config.toml
n_head = 2
head_dim = 64
d_mlp = 512
positions = "learned+rope"
bias = "qkv"
tie_embeddings = true
parallel_block = false
init_std_qkv = 0.0579
init_std_up = 0.0579
lr_mult_o = 1.5
schedule = "wsd"
decay_fraction = 0.258
seq_len = 512
train_tokens = 122500000
steps = 8400
Each number is 500 + 40 x the weight over its row's rms, rounded and kept within 0 to 999. Layers, rows and columns count from 0. Numbers have three digits each. The size before them is the row's rms in percent of the matrix's.

# layer 3 MLP gate, 512x128, rms 0.253, rows 0-410, columns 96-127
087:510541437463428576481560455533536505454502563525484533485522522484507505513493457441517543527499
017:471484505567479479482496525508617465487500526439468521521506461529537533468471478495434465529467
090:471508422517377499498465511440470524506504462493473484492538510488512462501551511476438475479473
087:465554448555442497499516495454519484526609498547487563451528539475493499479540536414447555506492
018:459504444547557541498484481622469500488482556484461557497515539499510489536538471482466456557493
121:526421471460482530466497465503496532476409506424468505478536404489445529551517490531510513609490
118:475526468557533474543524488579535501471563485443472478520530522473445478495518509458442567561405
116:495514491446406541460555501577543464499547549500470414544543525508482499532536508482539503490499
117:580493480417559560509503539501492511485511404520505494479550543482476492504575446444391508508552
093:464474628486535576547516533419436533522452501573495506482562457493557538443444519489490463477501
017:500453525456507441520522551438445534517385529469450572437516441504526438488530520453474533446480
043:531489522544512426535450485550421509535495473503445472486491565450501565557463490506519536456495
126:506517479560460487495517490464471519498548563497465486508551469511533507537539525446541411467571
099:513528419526469529463440454429552494492499500489520500491472531552450487514514479560547500480566
090:505376451534519491535478480545562513435523457490489513556574515494554580493529495530488505528440
115:465457436550555490482437496548500516474475526529518477503523456492497445497509502441498460517513
018:473531614494483469481468506486641502506513500497461435475532504447535476441467482548519547455537
126:487555514482498553471503539549482449482453525603522493433548512439476433489555453490536495455536
107:540468499516494551548478508430509557559519510524506564534543552504529527482423509466454544524489
105:483469454469380455526540475579475496429497479569517473509495581512470421550568482496462543466521
016:518541519449530476570416537521407523559439500499497483462498506433482542497502540505532492453518
066:476512489551452471481530487517542505553435549430476480459508508568501516507497544451426561505468
090:536491528490576466450527479505550498502501466439521512562541523529434510491545423525467513424417
085:507513461477500551473592506434471568602506480489507554446550473523508458477499518532431524501533
075:507564469527519524435504437559564538499513485536530426473498572538478539556505442552471454487471
181:487498493510477548461500442510517509417546478541579480496509503440531546609491476445499501512453
112:481501451508439514499485410555517533449514520470447439449523570546446536511558513502488564477486
057:518428506490524540522445518517484486556433540521517518571477602535510502502548506445476498476518
023:444485476464398511572531460473457538529542564538544532521532486504488480522487523464453473480517
116:482538564542503493503455556490512535494450509566515508496476533464535451463411539515580530509485
105:519552448570495430525526436426538464565540473531533493514445497516523415553512478507475497495426
013:533560523540531471566401504474519508487504499536507482510459486537564470486505470460490535508482
016:489501528562427575482526514437498513477483546477501594471529445462512411521540515531470542462472
133:488429500435541523428539509489499521528557472496468477494621529457486496486506510459556441547519
131:516561527492506541468522494480500590483493530509496549518556504540453520489473569519473498456519
099:503499485554498557487467521595508541522413484463434526506511541459484455500482457537536478507488
069:473480449573479495501483472547477502509532470456515456492531464488480549550569470529442455463537
111:529500500463533565498403500510503455470485504560497507463558543440558522478441456529463487494503
101:507524492513520507553483505429497551519498503549511527467538447435484468489515563525496540501570
113:461492494594588489545428556508407522526502512526534535449551500509442465487494492452480488498466
094:509551531450467529522476438548462469507502523472500533553478512476511525582531425494532486492506
015:576470481539460475538499512470624457478467543457436522462510488476509470496539473468414571548516
078:602516566546452568491412477535515521540507441460522498511546524488512410518518488557528508482469
021:471454438594500540520519468500432517499568523468450578563573498494511483529453530495477522453493
016:524485495480490457516453519452594500482381485521426572532538496509512472501475532506473491411568
112:446547552478435554494506533520514487459549489487584483493504469416573545541509497539500455457562
116:530402547469408531488413453463574534538515533524532558500539448498525481486539520536481567474504
016:522486405537469513479569509472529435470485458462455558532476534488489439511491533428467459529438
101:481527478473487510567477457505575517512505482523475511578530459482472491533541524515546495555458
014:513598495515554549504471550530520491462496498476541536502480538490511436516450523516489485427476
119:525455538486548482571550517567505554518520512517539383500502574491501569440548474460495486519488
102:570504527497464496556475532391506533486517525432525518489526434526460442493533491551542492516466
018:478581453539465455510508553512460509530507557514518547464461454513506517544545471495519593484445
125:499503540504513455498509613499552495522521543577525426489456540500515485513526479498522482515443
063:488562548479491481500555475558490453463460455554482544510509580508455513523460488548537534498507
110:443579523470459452519476478479461600549584468507514459480471477535525500560486474464551481484437
146:551447521462546554595485482483498544545499492513505436578599590475464460455446488471532528524512
018:483458402538515471445503493584494501473450545508475563549490546528498550521569531501500516525433
115:491541564598479476579476513460544452464483487473486450487421480488499499527481519519568533431534
121:509490484571492495486487514490444593478528490460486467472489413497527544514522500509523511496482
098:511554464526484448489464495530475542485495546507486482522555592479504486581488446505528409485512
081:553581466516414471530561508459512508594519476490507485466491440456531421558519460564533501441514
102:476492517472488423472502495520510552490529434536501487544569493512496538482477475493602478566539
120:411547498457479493506514472549540501422523463480509459529531489509493564464450453399469508508489
104:572545553535455519525430542448486519538505505512495507461509539485473457468519513463519500516529
096:474539471515451493494521494549511500465505429517511526472503550434482509577523473538463569540534
105:569497477489441448499536480532493516580479480481419522432508562483491517511650459519458488454460
130:544515438485463503486522454545565567439483487445554460515496469508436502506455502508451556480463
115:530444460475534461518507475546523475477451509523514520573500519539514482477428508392513444511516
116:427546518528369436501526522505509515466504478456496458543515502527521561493558467486482540512543
101:505515443548505516505532405511454512456460416551454523520582441515469467544545445497546487497516
105:492585519415500390541466472508485503544407507511487535537497561495493471503567530508519508485532
105:548553531446463496541438540523557511459479580554521539515550525484495563475523465508502564515433
013:535455571449467565442536506547491472500452543482552427508497498532508472478531515502459522530520
112:464510489572565491487611503503484549443478510450488526508511471541497490508452538515511432566570
017:497470543547560484451460524476460528474478462506534456488489449486537444453498538515452459486553
176:448466573524571439464524483497524457510499522464510539527543504464388482509539430512516560462436
115:520517447519486530425442538512561491472421457498544495513517522410477486535470503446505495515450
120:494519530582473483508446591498535516479487514504634603532483506511476521499536481460468476513491
121:496580477550532469516584527546471501503515376477491487509552434481484428511434464412446458548494
105:496501524484503492482490450508502497460457517501551445533486490495484521535451460495538589444541
130:536554482470456472479524459561483517425529458471543477490522516570498469550478418492520422523428
102:490474495469404437498497506499573561468536452471541571520464480467456498432496458490524485545559
071:514538504514492509413493516485597535534458526527547436510444517466497491478537522530528487470475
102:522551491461424487458512499539572484556567428564501560528537472444517455559445466537511452454476
035:561513585465452475522492581511518547555512508520565484491456417527492450468518465525500405488562
020:495573498526442425475485488512412457491519478510508572539487495461532431493503543496504506541518
088:502560355494496513544574457528488453453504500494500541500457435493507484512509503481534515437500
111:518501467620523505533507553425463583503532485513499468532480519509505523450463423521447470516552
115:531500528490434537556508491540476568480476522515507506510548514478470518505488431450542541472485
115:483536450545449434441568493475490461515504506446514535558524444444439452453506507525497459421520
015:433507529454457483541451530484545530527468480474520527522510509495494450470485490542466481472531
107:451514480509452507536515519484468514513518535550517457461562471535474539532467524492562505400533
114:438477478558461470563461606521456541497499543521513505446622509473503524491476464459488469484465
125:464521625456494571531552490490445502521532440546490532467475488532469502456503446465471511515516
101:531483490516477447384598526534470466480490476468443519518536603414512465552527533444514446483467
114:502438482558519489556526485490516519516409506518514494513474467534515421486463522487441507501583
110:485501428530502562467579491506503492470570491471465503545460434461518548489561499411480583517498
110:490484493520467469542489484529474468471454534553514525470480453423545479476538547497509525499515
096:507511478497444448475560458553550506500537483467459482484489536406460512519474479509499532463544
122:472468524499483501516514506462583547547465519450484477569548435555456463511517479578461492565558
094:545421519442504489548515439500511510476472455500548524515517528474489469535527585559460560520529
052:495502504454443567444452501531507424542441520556585438487450446503510519508552537492509519486495
014:516511554504435486456499533499514511475407539532514470446547464535522490488522512461555442458473
079:501535433628410538475529479566501500462485490511499517501446495444459474519523484498443425542514
088:488572358472520550472517466453504494454510451517459509472553514416494475514494455537554532478488
117:450474535487500439572450581503520487449449493541461508506508582470417508537497497442496537468473
135:528473527381484502499524581560572499477540427489562458552487541460499403558537543572497506397515
113:502487463504473455490559453539526509529551434557563536443516555567416499512447522526519479461523
107:462466514455504503455496476468496518493472486528490545590604534502461514500471515515538467493529
020:431488497520558484507496527451586500503522515455514489462512476504483507457530497445535484551490
118:566483404575461487434503458502468546492504477416457478501460529507479512577558436499416480430493
108:526495465487483486439600492549494569482582485474523503464476528438474570550555483519485476472520
157:531462534400479495508529480449463469492539453531528485501551482516539560516510463524431526489458
135:468461523528472487486560451475485525526569487441544457452508463503524546514572493474443468498473
058:540490476488497421551459563518474548489537550406514551531522547501520442492521486517421538550490
136:494468451464523482456490523418490453581523488507481511491525426442515523512516412493443452497485
103:510509462499485474539506464526487486450474471485501550517497533462461573485507495516463503566500
096:465518502565453499460397505503505541545478465507501454481546569481477479574552507561540447450599
131:545476472542523524489538463446497506419485478534530480561527552580524466497468513435459479508485
118:504490519588508470469554559547489515571495449505527481471540409489470537505455463443519488508556
090:451532548466474533476543478527601507488510462503577516465549516559483487523567445521466526443461
016:525499506493523483463499526515517473522529468523489466479465449495519522479474533469530481549534
056:538510505503552522490439534575461493486495492473560495583484446433540439523520492439455531562516
116:509535519522530486509462521517516521429430479483479505440512510496480426506533539585480540485556
016:536491463538397496466547420530317487460473525529519471534509536472543456468532512503500499548430
119:528426493519505457550560514491532440523483499502555494565467487460510500431466560445478484545465
081:481544515520456462524496531461498449448457459474510511478518503458482460521501466602550491462516
099:513476523497440494463549479432488493520597434485520473501479513454515546568462553485500472518529
092:522609437495473514488574553536519409514464566472518515505475482428535478463470497498461490605448
124:583517452534502537563493447463545466506452363527554536546529551495441511507553524521522554480547
101:475546434483457524522502482474492495484437527549469508453529571564486533516562516530495487468439
134:477485466455479479526419544536499409497513487533533470486524499495461502451492498533418566495520
090:469473512565454515540476579485555531494471496504526440534530474431415507479467514512532494566439
100:511508467510469576504471459508526488521503506409509439495534476396440516556487491482521506426494
105:485532545429578505473506485565531504456518398546534540520551515502513532501502521559554453485502
019:465481498493495532537459489553480450502491455486464549501539498510473488522462527546540555494527
122:531573490504482502527453491534501562522504524561488479461507510452481505557587444545414530473454
096:496536483513514489521481495515534488526471578509556526498540491518586505555537512549514416507523
128:536487556491482429531438456528595555493519546535590503552491440483523465435542564479545505501515
084:448458474504503454557475569547454484489535452461475545473489472461492525518482494489395479473519
100:485515528536512526480534394571513459486533456530459488470523556509528503548514517443473524522476
088:531539449490453534510546449511481504493497496552572503477524627505458487538537525529520481502542
118:542445540500548584483523478484553507556483442591485525526487512517491542483456525468448580533508
068:473447434494464566506574464486488480482585511429484492521494538497468571482505495467427481533437
102:484494514409542494492494500596545502503511479496507519400506464507585511566490490507533426443524
106:530465531482500566559507503425485514512483490430491462538521435496459474478502489520499423513498
103:484451486513556565540500406463459478474473522559527417585517534511476470523506538460479567502448
117:483505521500538497524503525550469503565512492453518440461509476564511465523426472502476542556546
098:484554535500492497518508499468544497493459498522557446536514512491484430494479506504541529417543
102:466522463523487521436472508571502494487519493476480470471489442501496481537483547474521506505531
014:459455487498480512460496498475497460533381526470490476496479432438567460525471531495515470495557
038:573615482439495549470467453568502473427466509510448505485533513521518495519508500543524522516444
014:480555436481466561539453497462499510568527507461485406444520494485482501502468481566540479505575
117:497555505494503515450545572492491427477542500401426550495569460485435492487419505520485472449532
091:496494549502428481537496575531461474517612449540596478520587545502531500528462530505509457516504
069:552520491514468417540479500511561548542503490484548503501435454494468469501554428627469519537510
119:508507505544455558498530532512515483439568500479499506511450495557475523524513486492513592541482
120:529484536542512547476459520418534546478464569437478499546535450531482597494519512540519554504433
063:511550472543477472471495488547413480485497553467562460511477508509502460528487496572462451421487
112:562457521516512471585590544452573572489470490518496432465478432515532538473489504477497513514513
109:492502566532470454499502539540513514461468471501483575442547505504475464559497535410491475455575
106:469539450471463513519436520456545496537515512564507479429522450433509536490475540500557548495494
132:529505544454423485537540469495474515488451503420527464526500575438424462527553487509468503467486
066:518534498525450542406589520473532466514401513486576465460520491567475581484541463464528557493452
097:537445511516475506446489517463499495511501520522538583481552441527523508528487519542484557444551
092:395480552438559554438490483475464419494539514460500513470450563522440517503504481500563541514490
096:562501413494519516521472462541561528528491528428422452489530470580469517540486467403501527554490
118:521385411550467456468487533488524508503484467462533478513478478407496491536496505464477571543492
121:467591546395444478525439507461459527496501509516565438502467529506525487506479515452575486540489
090:495494496600522502521530438469535550525552529500532475489539476431531502537428519599523541478520
110:494533490480489538534517570514497459502452485475437580427527461492488469473482483517570576524366
084:408493509514484496537443497484537493461500547497446472556550513512471577511493533506494485501491
104:495526511477509471515502483531556552492499529513492451522470496450521488548485508407531419519511
096:530434497513476497532499519499480490442467531456578559490533528508473441508434424442464517618511
106:553446511509503550533556460613518457497493484505517466447497474474529456515496460489522588595473
122:425537516501521509503496464458472523504482500478502513497498563601509486478493457482484485580509
089:507531468567511510546514569526512535521578506517506504525452564517494533514505434439416483512520
088:498571504579459529497447564485453504506461456552567460552453540506523518538485494521557522518481
124:546479480512523498475599386549504521483465482535484482521484557538511483498563438494466582512420
079:481530533438454481485488425474477492445498464511551430524496577479477585514462517498529508544508
120:503484498493504522434439497504491477428427532474457512496459551468484487587541511473470562443538
120:531479570445470469475515521505504497460398424535516468501533543492516471518553539520489493446439
067:486398480548524505554558473528440574497481510505468462495532644477426509532520465560516528448541
101:539463444483463496477535471515490568540527484474521561471524454495572446562510514443530497492475
121:485533482486420412513556442550507519541560492481565468488546472498529567573538437571465476510477
106:493447540538454505551497482563483472626481513464603466586505527457488511582489516523492540490488
129:446522507488455527452473524479553463528427444480536516512525590505529546458515450510513504523526
113:486541463560538559526536508480491474406495537475464495551574510472527577457446500504556518506585
088:523518616468535485478458494506579531454510409491575510482497465508499496534428492514559547522547
095:578491540556468503505542459538517595537433491478490445553498473565492501555586479500536559518416
106:479518535482538487496484496470518520525451425479534493469539483483515551471495543497481481505502
106:456452483501488562448457536475542462472461473453536511523538509528526579455553489495497502449523
111:499489430529416486519527523491548522523548447431473464460461449425474498521533458519458555492479
110:510565446424447550523526508481471456549506500473518481430519526398487476553574482465537443479417
085:480496488504504544502515547539423477479471566467542514496557442520555541554519550519497519539485
071:506457514440532467412505465517583554497558541507541521492500515447467518536568522565481483503492
130:470491506568499527463456553511495573544503430494510439476544483473453541484464448424551479443471
115:448532498502447553460552592479526561498544469498454480486507512535477570469422509466461418501522
143:469575507464448417477528530463476448438558431587551562507548519549513560524519491516444581490468
086:540541474420496563498444506472469456479517533454553446381511530463455519498528498500485493462474
109:437458540428520473587554565473513536489544444488486452532567525546587523510444525496608484474486
132:500549505471584544521504500479517538535532468486554473476523518440489522575517496544582531523478
108:567553503522528510500526488509495527533489526498512450453462477391510494478589512582524496511475
013:470487504503480489565437508411512467549446521502482529455527472448532476522426532569526555444530
122:529480469429500413556552447533562480571532556502529484533489544498484496536459439502470450528472
105:452478478491520527483535456540463475500498526509479504536531453448509513476483534495426445558464
114:511484461496572543443474495512504485520476478532563460474515535480495527516413432458483534496409
057:525473490517422540517547474456475557506464535466532532541571587540471479433555514527485575474506
084:490460500553560493603464538536476545481487510501455538502490431529534562547454501426456470463533
130:380573459523463511466477498523528536512448463485561522533518482491424482528509501498502480553484
122:508517517576515544401520508527423562468420500480515494599502484490497530454551489488475457408539
116:585460455463513484528480478509533480542501539502517420520522556462485474509507495457505451470565
122:515472514518533543429527513455467505439504503489560526493518512428488453499517435464438501462497
102:441458477526490527549522501515512488414539470548528535587530527451510531486384435487518535573508
095:499502507502524521523485508503478508476477517471491486446595446456505568485502536553495503528512
112:570430509418465571467422482506493442517581395454449501513519521465442479508561534436453467522484
132:424500563457543531486456564513507460502464516511527496465540509461483476490505488504581495471469
111:560493470493537487521464472521548457537500508502463466483495498422555480501518587478445486503518
016:588508484556518535524534490518498472492552511426470525471509528506540450525479516534490563437514
060:506546391505453417513522460517390492533599487492516437456494547512515500525548489449484465532439
117:503502479540572567480551493505494469474510541514484544553471469492490471426492427567540495490435
089:458567469441467512508483463482436523548586479425512420463528431483491500519446521449519500537518
115:564398461445507489448512454576510468508512464503485505437527567482480485532504519501483483516444
089:467500404517448486457502509446581537512477482494530587461532478492542508494527467520583499484463
118:404463522474474521476486583523470486532550479471457494559465552466440583473515562504430485415525
122:487480496474532511484517523509503516493523518441507455593496464476560534528471475436470498450533
076:446456537517526523545439554551395557580545437546493449515552513502469535469450440433563450470508
016:524465504493468441406522507430487497533500504480482571480533522541520476513555531489546457547488
024:465530581581513450489431588472541431486487476497459512462498480444524490499477504505525511470461
014:480468495551454532505477475504482455484501477497519564439472513491496504541560500462544454510527
071:458599500536473488519496540511500457490459427457433465513453496505471520538507490483489496555524
115:353468505537386582503499524484544519494522546431522509519515480527478530463550487482469508567548
018:436414577496483481494533482527415500539460529474480488517545558495509534527558473494496463521491
092:542489501500507483451601490526532474519444462455452520522414492494519502568509447495501513486545
109:473461524468519532487510502428403511547628519538515567503507567467473492545473558439533436509464
015:545442473478470537547507473518567515513502451501566560523508513549498497475479483557527514561535
123:477489526500533470526547446572465482494556529546512465478513570501510501552543588479535443495551
090:480477551487534413543486513452529524490515447491543470535489526492500489503443453507518531500608
109:529435545542483488472540522515541470544431493485551527509532452471503453419459509453486536516451
109:514476466509520505499559535468454405491462425516475525546596493587510458570526522497503518494485
015:474448531601470499515446509458586463492587528494485512461511521443506468460468534495536584538559
098:471460418512525546541430505401495512455527511489482580563508521493463497554458488477458482466470
112:484546521455532540454490545539500502585529488463561457494471502429534455511511478517581520493456
113:424472466475474466452444527552476513448562499439459541487577486513527504561506529424515538440518
122:462512556522510538472481508511471508499525467467572521478558517618524479453448498494542530434430
085:466453541516450509485475435515556532553512503524487503483494529542501516581456503563531483520520
092:494481388584469508470457510522515457501553457476477565490506488485480501519517514542500529566431
100:484486521443447490471536490514571503550469501461459543439508494490513491506606572521543482522488
106:417492597523448527499470464560591474503462464541488429499513490521493547498453442481437440449530
103:423551460533471525452516487502497559530494536550587524574522549467470522505515388513489485501471
110:522510453500468494472470473506576509510487503534515534444501515515473503488499358522476513552450
094:551495498482506515541472555480534527483534600496509555515540524500541405445551576495452501474510
120:453502508492505504502489441444455564505511525537511501528527559586487506578523519473532495538500
098:478493454513473540450544447498520526508573429521489454476541467515505524506493559493532505564550
110:516522494544485429453498511460492540507543490480467571561522420486553464510520525552455481497559
133:538456538528477506477481463463510541429474476579505530526495564495493494548476499555527563476430
117:547383480489500479409536510495510501516506490512480542445477505487534358460553495495480508496571
127:532503445451476546486496479503529451372540468432498477510450487478480535430537455531508468472479
116:561544426517428465459468546478541480485493528468527488483524460437566456477474437572447527440617
115:463529495558552506490557462504532482503530521462526424569487491451480537550368443530568505419540
099:548522503476559572520541445549496484485538464477547520489478438510502476459494454492498491547529
073:500541533433468455544493556481424471535428509465521417511565579526537548477427544517534429545527
111:479537510607521458553516559457551476437561481498502528535465418457485525512415425448531511564524
083:548432451534473516487568431516470479439479555473535502544460541492540558477527499454490495541486
107:482417457467499488627538547470500537551528448451548471561545483475510478490441503521548489493570
106:525468506449504538493483487477521480465441515543559508595494562549545571498549583531482487517507
101:510516507511533534427470456487495499492449544441542532483497528456471507558466523524488501580555
104:523543501500531502500539418525394498476538433489501470493492558531472489545529503507592465420469
094:546460505543560501510535476472496520420496464483555516485517507453470468469536549482469465485492
098:515532544485517461467514451570451534495419534525488418583478591524466536512542463566509379506505
107:458507523528479470540508440489437515525435427549529465524476472512467459489453490540397527437507
111:465493505586528514497476489524497513513479474532513514483603529451532423499571420529534553533511
084:488472531501588510502521532463469467476525497475542506572462484510544443418494463467500463556514
086:534471442481579529508550505505590519489362501553515539518507593541484481551528460520461523440485
109:484546465528513568484491557576461476492537436425488476553464539423527514529444489455395470516489
080:505514492507565492519514489480538494553528501416446496475506485444526495509561524513418481546486
103:587511436496558460442581495516478590551477490495510521522433488518519511559583508514505550513545
119:481457531474483490459537475534551519546387439545438448486553537503523486486535477515486529631485
121:524510495513482527470587581562491465505476507423592506572529482480504503483414457540573475505464
121:506495529501537448509455559529563532520466490526534479536505468495524570408446496500550509546567
097:479508486545466529511380512417532482495525442526539478500448596463539448524450500476536527504541
104:496465528513532553470461533568511509479445411491477462504578452524498502523553504555537454464482
096:414450518540477500519545598488561409483495462536491482545571475496504568499524465538496551484452
057:568525554491463484539520477482440517541512501485597403529479448530475524467505473511535553502488
078:479531502485435483472486511563507510473517495538498582494528504531439491514497458490561465513474
014:524518490525452543440500484470534473506544501495515569486499453531565540565538535510590492552435
101:533487463532531554520555474554494529453476490515502450553526487452442583552489496546568509545375
016:411456539502557492532438541497483500500513503506509497517499450505470490481475525558477463429618
134:530554530452427500478511540476505504455482547520576517438521482495516434474500550580520509423525
104:459531531532496524520508487517472494421527530517499522452536461489459501431409498480491560494486
113:496536579484468508568494551464514453496474466504501406520540496491478511522502531532551442466491
087:546467491494494540443509532480507517484508529446579515530464540485521483526563481457447481533527
078:577465516501513484535478501530513485519462522531594445505496543530484467475540451475513566473454
090:486523538493494503488496455453569520542556494514596506491456565519503530488522503524481483522500
124:513464516479495499517433516461519518531476488510438528496498552472445486508453542530443472532486
112:466456459492472503437500504507496553484566454416382528514461551469536474493542521566524509547531
102:459443423463409521520534441527514523496530539481472441491450613519432578550493489494500499558475
100:578491482502544493487468517502490526492536474465473573420554523529454447463510547509476463533512
032:519552519489500500504460548449593486475419521522491580485501478525512504481493500493495500472504
114:525539392499567502511493494459543551484544537518520571524523536442502481473492450601585509517505
090:532498479487493524468475508482553526475506458556524482421519528491449480487575453538524456534497
086:488544545472482590421555488553466435530458479527546440455504543545492588498550471463598484475510
104:543457474580507466488471457568493538485500485490510443498534552465458504539524479525503507475496
014:445537466499442538515505528544477546508473503459446538491505460493425516549522398524457571505394
080:473549480534386496558544541453465500491504444471507395444535441493499532463473499496495502528569
120:432491544534510505448483475453486545420550455523443483527539475412522477539526602455464492482467
077:512505482507519535434525448583527387462465427491410487504484503490477407526470549450562466482463
100:496480603523488517512452529499430503464562444477486484491435486436463527514510472571486466488465
096:466548478511519528543489445488493511569475513490577560486575495437508530505423492442479549453501
130:532496469468514520474571500454534494436530506516490564469536489568467444488531544491507522447547
128:483539521528447510506489574440554528483543510488586467586471505497507454439484448468465482546545
070:515512574420460564562498491471565501483473492593508503499518526499506487499487562526513460532534
109:501490473466598410455500553444494508552590443578406555539552503459430559497510484465490530537501
106:480523476552493530550458558538530527536564511502480515545499573516516483481496450440500518475497
096:555544510536530469501445517561459551531546398456475500484549519446534524537520490460532472545550
085:481455495518524482574392559394452512503511556467528562536528473535507509455542505521506546524494
094:444495452473478509566587506529506508518523448423455507471526557478511516474526552439504561499483
089:493499503451517497505505431516483521456521508497477498557506549457529500536564509510454426508519
125:501541574560433546444526479490546505426494487519493493498494574435521465588491454465510574508488
017:494579521519579524423464525536467467477476560465456498504512560521503486471481459525507431489551
121:427485520551462586427553514460548484476489486507517544436486527473491496507536491473409538515514
102:459545488564544515501515499489456514502540487494461530532549512481481458554522486524457489577535
103:537526439459471567517503572481528481512491552503555523477585542505490497493531434557506530506509
118:518487471555494514511489529520516467549445591476595448525495450528502507516618494507520546509502
108:470543507477484507454466489492434546468489482483463447508495538450397539547497411462518520505499
015:499490559577561488469461507515524542510551507467519476510489496545526495551479520488501495549519
100:467461478508526536551477483450510503444554485469524505503548485489462396484442467561506484575508
136:510454506471486465572502506494411492469525534530550473543557542441505513488561473543417487520480
110:494536482495496514428529451462555567515467475513480557515512490528477492503455470479505541546489
135:435525497523474495504493453550511582521531481437526574554526517417489483580510458492497465475485
100:512469513523466467528454430436513513503501463529494543546502537537525461502516505452469576546456
090:455564495461419540464520461489514515500517514505480516494566506547476475528509457497455570579497
061:484546489444432500513548522432556494471475492498516434517485485564535487472473459517481551497500
069:538446537572440499457503491425419528491511539490525477472490506525440497508472445455524501491542
120:473472482549457532534566585495530592478547450488537498491507458489519489483488481490509452437441
132:534537510468511484545494488499480505455532498446533525475580436484502485508459539583509512408538
011:535508556442523456540570543439516572526581537484533432540464466508487562480527495546539541503479
055:560548472526475515491418510531621527482502521528514567475453506500500542529579478561494519477473
106:559579441476541549502515507490544529523488474506586491505497428495476537435519442471447466553400
077:464496527517455450483468512620558500512521478444439471526525520488498447474436471468506532546497
112:491463553464499565467495496518533474533505556506468549577501527548523556527583529437469526534497
128:482486481523554551517513437464550502491517452492492455526549599457424443431540508505508505448451
124:453449543521550498561468441510499472461501424497451479485565521505439431441480500522434457512459
014:473477516513580495492473534522588488479424519502424550512539513430474474525456536459547515559604
111:472463509501511463471527483567481519509521471446496436601495480461557585480511475459515473512492
130:521537526512529515483504510479517564499457400530589513441503496492491510581497570506504555476510
088:509463530501541422540526474513515506514458569515501421479468475551499567459537552492546493547538
108:483535511507482509522478470472481506469483503487449524461545472529486554524431508518495522523509
115:478512460425527461534485569448554487539525506540579461475507500526456510480541533531473527498474
105:498514490469497521503588492481561472469545479522433486492550487525432526547517558534546552450533
135:563528447549413514498541523533473500504451426517569517539506580496489500488504483459513465557479
118:490466506508493527476517480635547535538457502482571451461506529418528451615461525503493536543462
072:511410489516497522545522496490452517514456523529521475480469544492474518496536523501476497458504
052:447514471577478540497508513533455449478510489453422527418500540517462456568511487467498556595444
085:463457521571542568528568464564474536546505466410522470580493522529556502463472464484511467519495
040:529550538490521479399495526583541426450439548441520542442486515530514498493541541411490513508471
122:524591502512462450457508511521504488514597473469538543505448549443452544525456526536495469483486
084:492562528553514472547468510462554495431514463510507578531521425523485544502462477475501510552534
095:474465510509509448565482468469427526512462464527519546458520505531502455528545529498483466507436
119:531550527506490516525499507505537503516504562568527519531529481560554518475515468497534437484510
127:527520495490516494558492556611498508461441513516531512455491472431540458570480511500451550498485
093:501502535561469492538551441556520566576475484505488509609518478474476531518576449536549550462451
098:490555492469491467514502535482421446469556538444479525511502491497513502415440509501447533565519
103:547541518464525573505490506525422547475481543512511535466541496488527517508475484481563414464452
075:493510411529508499571583493538479543511617521471445546428545561443507545527467493467458413533446
103:432460488488491536605572481528479499584568562474531470484552511499469571477483533507478587546455
091:468509481498474550417551441571499517441529533535487554533469551530483540555512515466485568492579
121:480520540463494500499499588395508476501463537466516477531489471448462534467499525443542534513494
103:527482530447456445466560456506506542437552438483529435546444513465493480483516428502523525516566
144:479486559496534570432510524442571521475473497507542525511533437444502520459487512502542535440507
046:498505505481458477464452525405571534482486536551524541522437501501481459526494493429497554562456
138:523479471456484532486455497504524547426573491459556443472490545530468543505510430558574451588520
097:501453503498548524500482564467441551587491516458524462544514427533536510431503485506491488486469
086:418469462501513520535544533506535479518473498524464502497517546577503533491471474482498565561437
143:584542493549474520551470545491522529517513527509545471540511486565517471486432493487511507485497
107:487470509506588486496521451551498528526503502548536496508463538479459497524447507493531422500490
122:513442514531435538455458498497470413504473484474523524478560526554449451471505561506575577575500
095:543522483493529495396533466403445471502472425532567515513496479552475548469516538467485501491499
107:502614516466467490544464467484454520496555504535458456382511485526501403493528494527492491513511
111:556449536491500491504432496522498507492433450526532442459483542500473482552581448527550477499535
099:533497459473466535473514419479570523487472513496536465532483562464488480511517543553584470463499
035:438518521470442477478500502412491524480541488499570480515510476579498511500475506548531503521574
107:467497508513528480536514480515532564508551532478497415443469490520496476527568506522466520445441
073:493538570350554496541470519459479504509529493517548504509450520541508512477489472510588495526584
106:532537520499498547528359551471460505506508476531452452528469497501466501485553526539495514395526
080:543496538474490519468552506572429431495504473523576420470493509494537447491525462533489497463435
113:476472530557476477484481501566511493519440479535487453495534492595405480578531510562560443490482
102:407523508486505491532483555393578493555507475537514566566521486503506477469402490473521545584540
136:493479488562559561544523481518489518519501529528466510525528500487526516450500409500531508497459
114:567460402499485468406513490592515505540532527437487542474527463492570467487582451528413509510549
128:469494562423528479476597500513459525516418453465571548494522467511481500491472492459576490535507
087:532536526570496497459545516540486499515459459484502479469515450506542396446521482511441488475467
109:422543497547560539434531491536531509440500460447463450572464458594411577553462460550503451552572
110:519534445567461549502489516540461551530516498486499528438525518461532489545545432456488490424436
110:514425501549476547506544501477424536508521520496508488544515483525469466471512510471472514556472
107:445507487475492515428526472567488512484501530506522476573509491558490548495554388416524532536520
106:414492480492493505448580462468476542460446509567432481440508462471529505493518534532526522472473
113:536535535502448490483502490499412469413427533516463447505525521513444471504555528467461446433459
133:535470499496469450512530459578540517532474507499549410532538533460515507587493544443453604530466
130:487472492485408523473502452512457552487486457527472529584541549502532514526502524423434523512499
101:507490465439497511525587560514552458466440534473521536498558475569518542544557531514458473502506
120:523488460452469486467506471493449490528502463475592531512490535534520438544531364524474581479609
014:561476510494477458475509491438492447495495461482495476479522465557522460477564591530463488509468
053:462462515527569517480538451534548464507477453459439536550497530500487528537517488465476507548509
111:493505487581460570457551434510496451538491483488465483491498570464494512535521450506417484474546
108:415550482497403526523496523552473566545486480483477430525478492533539513526492497483479430520499
061:460527454458504442577500546558496459572500460502497550565491510530534480539528501480447539516553
088:530444451426509444465499459606427543568475494465563436492484577480537513554574501497481494466584
101:500505476475501523552540521540414502478453511543583504510555588514535557458546531509409549455467
108:486459465529527465498489436484481588506564482438476470552461499511572525466592503544472492521499